{"norm": "rmsnorm", "positions": "rope", "optimizer": "muon_variant", "lr_mult_o": 3.0, "lr_head": 0.00881}
Each number is 128 + 32 x the weight over its row's rms, rounded and kept within 0 to 255. Layers, rows and columns count from 0. The size above them is the row's rms in percent of the matrix's.

# layer 7 MLP up, 512x128, rms 0.265, rows 423-435, columns 0-127
size [108 112  89  97  90  95  94 105  81 100 102 103 105]
[[107 181 137 129  91 139 134 115 108  87 132  77 102 122 139  94 117 174 124 129 151 120 131 130 169 155  84 150 174  99 118 142 177 149 160  98 168 132  65 171 149 119  99 159 126 121 156 147 123  85 146 135 118 138 171 169  82 189 119 118 178 169 157 149 146  95 117 119 130 162 116 189 100 122 142 141 130  92 173 161 135 167  83 111 135  91 111 176 128 183  44  67 117 144 179 104 104 121 120 124  62 115 123 173 134  88  90 107 161 149 109 160 170  71 141 119 116 127 216 127 173 151 180 140  96 158 180 100]
 [143 111 120 149 148 112  86  68  89 140  89 130 110  80 158 169 130 119 192  79  93 140 113 128  85 135 127 173 141 119  88 174 110 115 136 192 145 120  76 112 149 169  50 106  54 137 101 134 141 110 104  95 132 113  57 119 154  95 136 149  61  79 124  91  78 130 144  75 104 142 173 135 124 157 138 114 139 107 100 112  95 186 186 109 129 116  40 155  76 113  87 175  96 119 126  86 145 113 107  70 111 143 167 144 116 114 109 154 154 104  92 133 115 172 130 119 126  99 108 104 155 121 114 131 111 139 194 135]
 [127  85 106  94 176 158 145  48 102 103  87 102 126 128 140 154 158 118 166 108 130 145  81 182 119 176  94 175 160  93  83  64  95 106 152 140 156 134 167 142  93 192 137 100 127 132 180 125 148 123 138 163 139 224 124 137 179 123 112 133 134  74 104 106  27 129 140 190 127 170 202 118 131 137 132  91 111  65 143 164 120 138 132 118 123 160 134 169 100 162 119 107 158 168 131 127 159 138 122 129 125 156 101  94 144 134 175 157 170 164 165 141  85 114 159 133 150 179 125 112  96 107  98 124 148 149 138 148]
 [ 71 159 148 182  88 178 112  65 105 120  62  99 113  77 113 113  51 138 156 107 146 118 107 147 159 170 101 144  64 167 127  75  90 156 145  37 176 173 123  98 112  88 111 129 115 109 168 140  72 112  95 117 123 141 170 125  78 131 160 149  82 133  88 118 145 132 164 157 120 179 100 113 133 175 131 146 143 158  84 127 112 132 186 110 115 135 143 103 122 102 152  65 136 161 134 154 140 150  91  90  39 149 109 122 174 149 152 141 122 109 107 123 110  79 146 103 164 146 150 127 107 102 155 100 104 104 124 102]
 [111 139  78 169  56 122 173 151  72 174 129 144 137 125 115 103 138  91 152  96 125  92 131  93  93 122 129 131 150 137  54 146 136 189 112  82 153  93 151 119 143 107  94 141 129  97 140 105 125 152 162  51 142 167 145  93  78 107 202 191 101 163 147 150 145  77  99 133 128 152 142  73 150 156 160  98  73  76 140 126 123 111 130 153 118 128 158 113 145  86  76 115 116 132 139 170 126 154 108 206 106 162 193 118 130 128 187 130 135 100 147 159 176 123 114 134 108 169  92 165 188  99 103 106 117  91 160 153]
 [ 65  64  51  80 244 140  83 204 108 137 175 138  99 137  98 115 173 152 106 142 102 149 126  95 158 149 150 154  71  80  92 122 173  91  89 138 143  99  90 127 109 112  93 148 134  84 153  84 151 135 120 128  89 144 134 157  64 170 174 139 116 178  62 120 121  74 114 132  87 129 129 151  92 137 139 105  90 156 156 122 118 146 125 130 102 117 110 144 168 115 131 143 128 146  93 119  84 159 150 106 107 146 108 152  67 120 108 134  96 170 132 127  60 137 129 150 112 152  83 120 150 148 117 165 148 100 105 121]
 [113 139 115 154 146 118 142 149 138  32  85  98  89 157 120 154 135 146 107 100 110 128 141 216 125 139 113 210  83 167 175 130 126 103 120 131 157 124 132 110 127 185 158 119 119 132 122 147 137 141 112  92 130 167 125  89 107  78  82 135 215  87 192 110  94 115  87 122 162  77 104 106 154 163  78  92 175 115 146 110 116 122 137  90 132 119 134 106 141 103 147 122 100 138  72 172 180 168 107 159 160 141 116  96 129 143 145 151 121 168 196 170 212 104 126 117 136  94 110 109  96 130 112 109 174 158  92 170]
 [139 160 102 169 134 180 128 104 174 176 172 122 120 162 134 109 103 148  91 130 158 119  74 159 108 119  79 113 147 160  88 150 140 130  82 150 126  59 179 112  87 139 137 105 163 118  92 135  91 105 199 128 142 123 120 130 132 100 146 103  74 186  90  96 128 107 106  86 137  65  97 112 132 150 102  88  70 124 110 137  81 127  81 135 117 107 120 189 140 147 139  59 150 134 155 153 126 155  86  43 123  82 100  41 142 166 159 176 126 156 123 100 121 116 129  96 113  89 130  94 184  89 118  95 107  92 119 122]
 [141 100 105 147 108 139 127 202 136 103 101 126  56  90  74 133 173 172  93  98 152 101 135 136 133 152 162 109 105 109  76  82 179 130  71 132 202 114 148 127 138 157 139 108 134  43 155 134 170 112 137  92  93  71 150 105 134 132 165 147 179 124 128 159 168 143 108 146 111 125 115 133 171 168 156 167  86 124 112 147 122 122 132  94 152 104 103 175 146 105 126 167 114  70 179 145  83 154 116 188 193 151 164  70 128 101 125 137 112 138 148 113  56  97 113 137 111 182 153 122  85 164 145 146 116 157 163 175]
 [ 65 166  64 158 124 153 177 121  98  85 130  73 216  89 105 148 173 112 104  97 108  96 145 150  94 102 110 145 115  88  79 135 143 160 134  85 171 131 118 133 136 114 138 146  52  88 126  68 151 101  92  91 143 168 102 140 124 142 163 156 141 169 112  69 115 113 186 142 145  91 144 147  96 127  85  99 122 127 154 164 114  98 161  74 130  99 120 182 124 102 131 102 192 190 129 172 146 142 151 137 122 152 131 117 131  74 127  50  89 168 104 133 166 131 147 145 140 125  76 133 114 141 157  95 130  93 178 126]
 [128  66 110  79 119 181 119  97 133 111 109 117 169 162  91 120 151 211 134 117 125  98 189  79 131 115 127 157  90 133 163 153 121  92 173 147 161 113 167 129 122 119 114 153 142 135 159 123 123 106 146  77 100  87 118  98 143 132 124  91  84 149 123 108 155 175 165 145 166 170 140 119 111 147 119 138  69 164 212 131 157 132 141 111 104  97  98 112 144 143 140 149 139 138 191 145 166 117  63 147 126 123 107 173 130 109 110  99 223 173 169 158 109  89 175 185 129  98 133 119 213  83 124  85 171 103 104 125]
 [133 131  94 128 175 143 146  99  96 135  88 103 119 129 138 149 102  98  66 114 159 108 148 117 170 116 153 102 188 109  94 167 151 151 141 107 134 166 132 159 105 172  99  75 156 176 151 104  97 163 137 148 117  97 155  82 152 133 158 171 112 150 139 108  99  51  89 179 133 137 162  81 158 155  82 107 119  44  73  87 108 136 102 132 134  50  86  70 111 143 184  85 148 124  93  91 154 159 168 135 104 176 111 118 165 167 135  88 141 100  94 157 100 112 143  85 129 116 179 167 112 164  90 140 175 132 111  98]
 [125  99 165 109 133 165  86 178 181 158 151 121 117  98 119 151 109  91 167 151 172 106 151 133 115 163 118 100 168 161 177 115  91 122 108 131 134 135  66 171  85 111 113  59  64 114 114  60 142 105 110  84 160 112  99 180  78  87 165 164 140 179 116  85 105 122 143 130 119 152  96 131 139 139 126 116 138 105 153  99 117 150  68  93  99  10 184 114 154 137 106 131 158  86 190 143 113 156 122 134 141 145 116 118 123 174 123 132 152 190 131 132 128 138 166  95 109 121  92  89 139 143  67 109 188 114 153 133]]
# layer 7 MLP down (transposed), 512x128, rms 0.128, rows 423-434, columns 0-127
size [103 104  94  95  90  99 103 100  95 104  97 104]
[[118  36 149 135 138  68 114 160 106 174 154 107 117 149 173  86 162 109 116 132 124 168  96 138 141 130 119  98  82 105  70 134  83 154 145 122 216 100 101  92 158 100 161 157 123  94 116 108  95 109 114 108 173 112 175  42 150 147 176 124  71 117 109 135 135 106 186 151 140 112 131 138  57  97 151 113  98 147 152 133 126 112 189 101  68 145  84 102  99 116 103 140  80 117 156 157  76 162 163 170 164 108  95 110 111 128 178 151 167 112 119 129 131 121 112 127  93 101  52 153 121  90 104 116 130 121 140 102]
 [144 144 158  62 116 103 178 121 185 109 186 147 169 154 139  55 141  61 158 163 130  96 169 136 185  83 161  62 117 135 117  93 131 121 150 137 142 134 153 170 145  83 157 194 188 131 138 131 101 109 109 165 117 137  92  88 109 103 137 125 136  99 165 152 100 183  94 133 108 136 147  90 123 120  99 123 108 117 135 119 186 144 149 162 175  99 166 167 152 135 174  63 172 124 165 112  78 128  82 118 122 158  89  83 128  62 157 132 178 106 113  96 140 112  69 111 113  82 132 141 146 120 141  83 157 162 126 115]
 [132 200 162 150  64  95 108 189 199 112 114  73 160  74 121 162 144 134 156  91 126 107 102 104  87 143 189 125 111 131 123 140 145 147 137  94 111 104 158 155 169 153 168  96 142 122  62 136 143 128 128 183 164 161 163 156 157 119 133 102 166 118 179 159 156 114 101 170 130  89 139 130 148 155 118 125 147 105 123 115  73 141 121 150  83 115 114 101   0 100 113 126 149 110  58 128 144 179  80 145  78 109  91 125 169 149 160  93 105 122 146 101 157 104  76 148 129  85 131 141 133 136 103 159 138 120 109 112]
 [163 117 144  95 135 103  99 141 109 124 136 157  65 159 131  81 126 118 155  80 145 100  96  90 121 165 129 174 153 124  82 130 134 143 131 146 127 112 164 105 135 156  99 186 103 106 161 101 116 154 127 117  89  98  72 178 108 102  85 183 196 152 111 150 152 101 131 117 107  98 180 138  60 129 145 108 143 180 181  96 122 209 177 183 126 138 116 186 128 112 132 124  89 140 113 113 136 149 124 140 188 158 155 128  88  94 152 128  52 183 156  84 169 163 146 101 109 176 170 149 114 161 136 107 160 142  89 189]
 [116 122 102  99 118 166 154 145 118 140 118 183 115 147 142 158 163  99 127 155 118 149 148 136 148 111 158  69  96 128 140 110 137  91 120 137 138 143 106 165 126 125 106  56 133 178 166  78 182 101 159 235 121 175  80 171 101 156  76  85 146 146 126  78 103 166 147 150 133 156 101 180  90 132 108 122 114  49 123 117 109 114 161  79 154 155 155  99 152 114  83 124 147 102 130 133 140 148 214  70 141 111 170 150  77 201 116 145 128 146 161 172 166 113 126  77 155 170 152 142 150 152 116 126 139 158 166 109]
 [196 177 192  64 126  97 189 128 120 162 124 204 143 132 140 163 117 103 128  70  99 142 117 122 127 149 133 151 136 105 119 131 116  68 175 161 151  77  57 158 152 102 123  63 135 191 164 116 134 103  65 144 148  80  97 131 164 124  90 167 104 153 176 103 204 103 107  58  82 147 123  90 111  92 112 117 144 104 138 156 142 120 157 140 117 146 114  89 107 125 129 155 114 128 134 104 154 122 124 158 100  79 158 129 114 121 101 115  69 121 185 119 142 135 141 143 133 130 133 142 116 123 153 188  57 128 178 140]
 [150  75 138 100 164 125  78 114 142 166 142 147 204 110 130 137  92  87 109 119 129 110 113 126 114 150 133 123 134  99 113 108 112  86 111 123 162 110 139  92 126 161 106 126 141  97 122  84 139 150  94  97 123 170  96 137 135 154 119 165 133  54 180 156 149 109 118 173 119  99 109 121 165 150  75 108  69 125  72 112 145 109 114  91 163 168 143  75 130 145  99 107 128 130  58 171  80 118  73 188  88 134  77 163 193  93 101 159  63 117 155 178  74 149 143  94 120  40 106 182 149 142 155 133 112 168 104 137]
 [113 112 102 105 155 151 140  85 106  90 131 191 152 122 115 122 135  95 147 152 127  70 171 132  99 116 174 117 146  77 102  88 128  92 112 129 206 137 170 183 122 101 116 157  98 100 127 170 152 184 141 181 108 116 155 170  82 124 150 122 135 168 169 116 183 123 145 106  55 160  72 180  71 153 162 147 156 172 162  93 187 163 115 137  73 142 144 147 107 126 160 138 103 126 139  85 153  71 108 178  85 158 162 153 117 113 139 148 130  99 121 167 149 143  75 169  83 161 138 113 144 109 162 137  74 144 147  85]
 [171 121 135 165  90 135 151  95 144 169 140  77  92 119 100 160 102 101 163 104 142 141 100 155 150 171 133 149 108 146 159 100  84 199 168 157 107  97  97  85 142 117 129 158 150 145  76  92 119 121  70 157 180 145 112  98 193  75  79 128 130 125 123  68  93  88 124 130 124 136 123  68 122 116 156 134 196 130 139  79  95 103 126 138 137 185 121 108  52 100 127 139 133 176  27 108 190 136 132 105  43 114 147 198 153 131 104 121 130 162 121 149 122 124 117 139 110  81 107 146  96 116 126 129 108 118 135 133]
 [151  51 145 100 134  86 139 141 144 140  87 105  68 147 197 148 159 108 117 114 152 135  90 117 124 122  78 104 138 105 102 191 149 159 135 136 118 106 135  63  86 141 112 105 165 159 142 123 173 149 169 141  86 101 218 121 113  99 123 133 162 172 167 155 153  90 193 128 157 140 107  92 120 177 175 146  95 142 162  96 135 164 126 107 159 110 121 156 176  98  92  88 113  81 153  44 149 110  54 103 139  95 160 113 110 131 116 143 105  70 114  90 131 108  83 143 163 113 131 139 158  85 132 168  94 150 148 105]
 [137 170 167  83 111 137 116 132 177 146 144 102 177  95 102 141 117 146  92  97 122 118 106 108 137 118 123 140  84  73 139  66 148 175 133 178 187  89  82 173 155 141 107 104 161  92 178 141  85 124 136 105  81 189 134 114 129 135 162 138 147 158 143 100 134 144 107  74 140 151 118  94 139 141 179 176 101 115 141 130 189 141 150 150 162 142 109  97 211 166 155 115 121  78  52 131 115  88 132 155 118 128 123 130 111 169 149 141 114 199 158  91 177 112 184 172 189 148 182 131  69  89 132 125 118 136 133 161]
 [181 129 115 138 130 109 117  99 189  99 141 147 111 139 139 120 150  86 106  81 147 122 133 101 182 106 133 135 145 108  48 110 135 125  99  70 149  95 152  95 141 147 110 185 119 134 191 133  93 228  75 130 151  74 145  80 200 120 123 155 116  75 129 170 126 170 159 127  94 154 129 178  84 115  77 102 136 167 121 152 133 113 135 121 146  79 109 111 118  94 184 112 120 149  93 117 106 150 157 146 130 128 129 203  73 102 118  69 116 138 154  75 133 158  75 144 100 144 112 115 144 102 118  63 141 165 165 143]]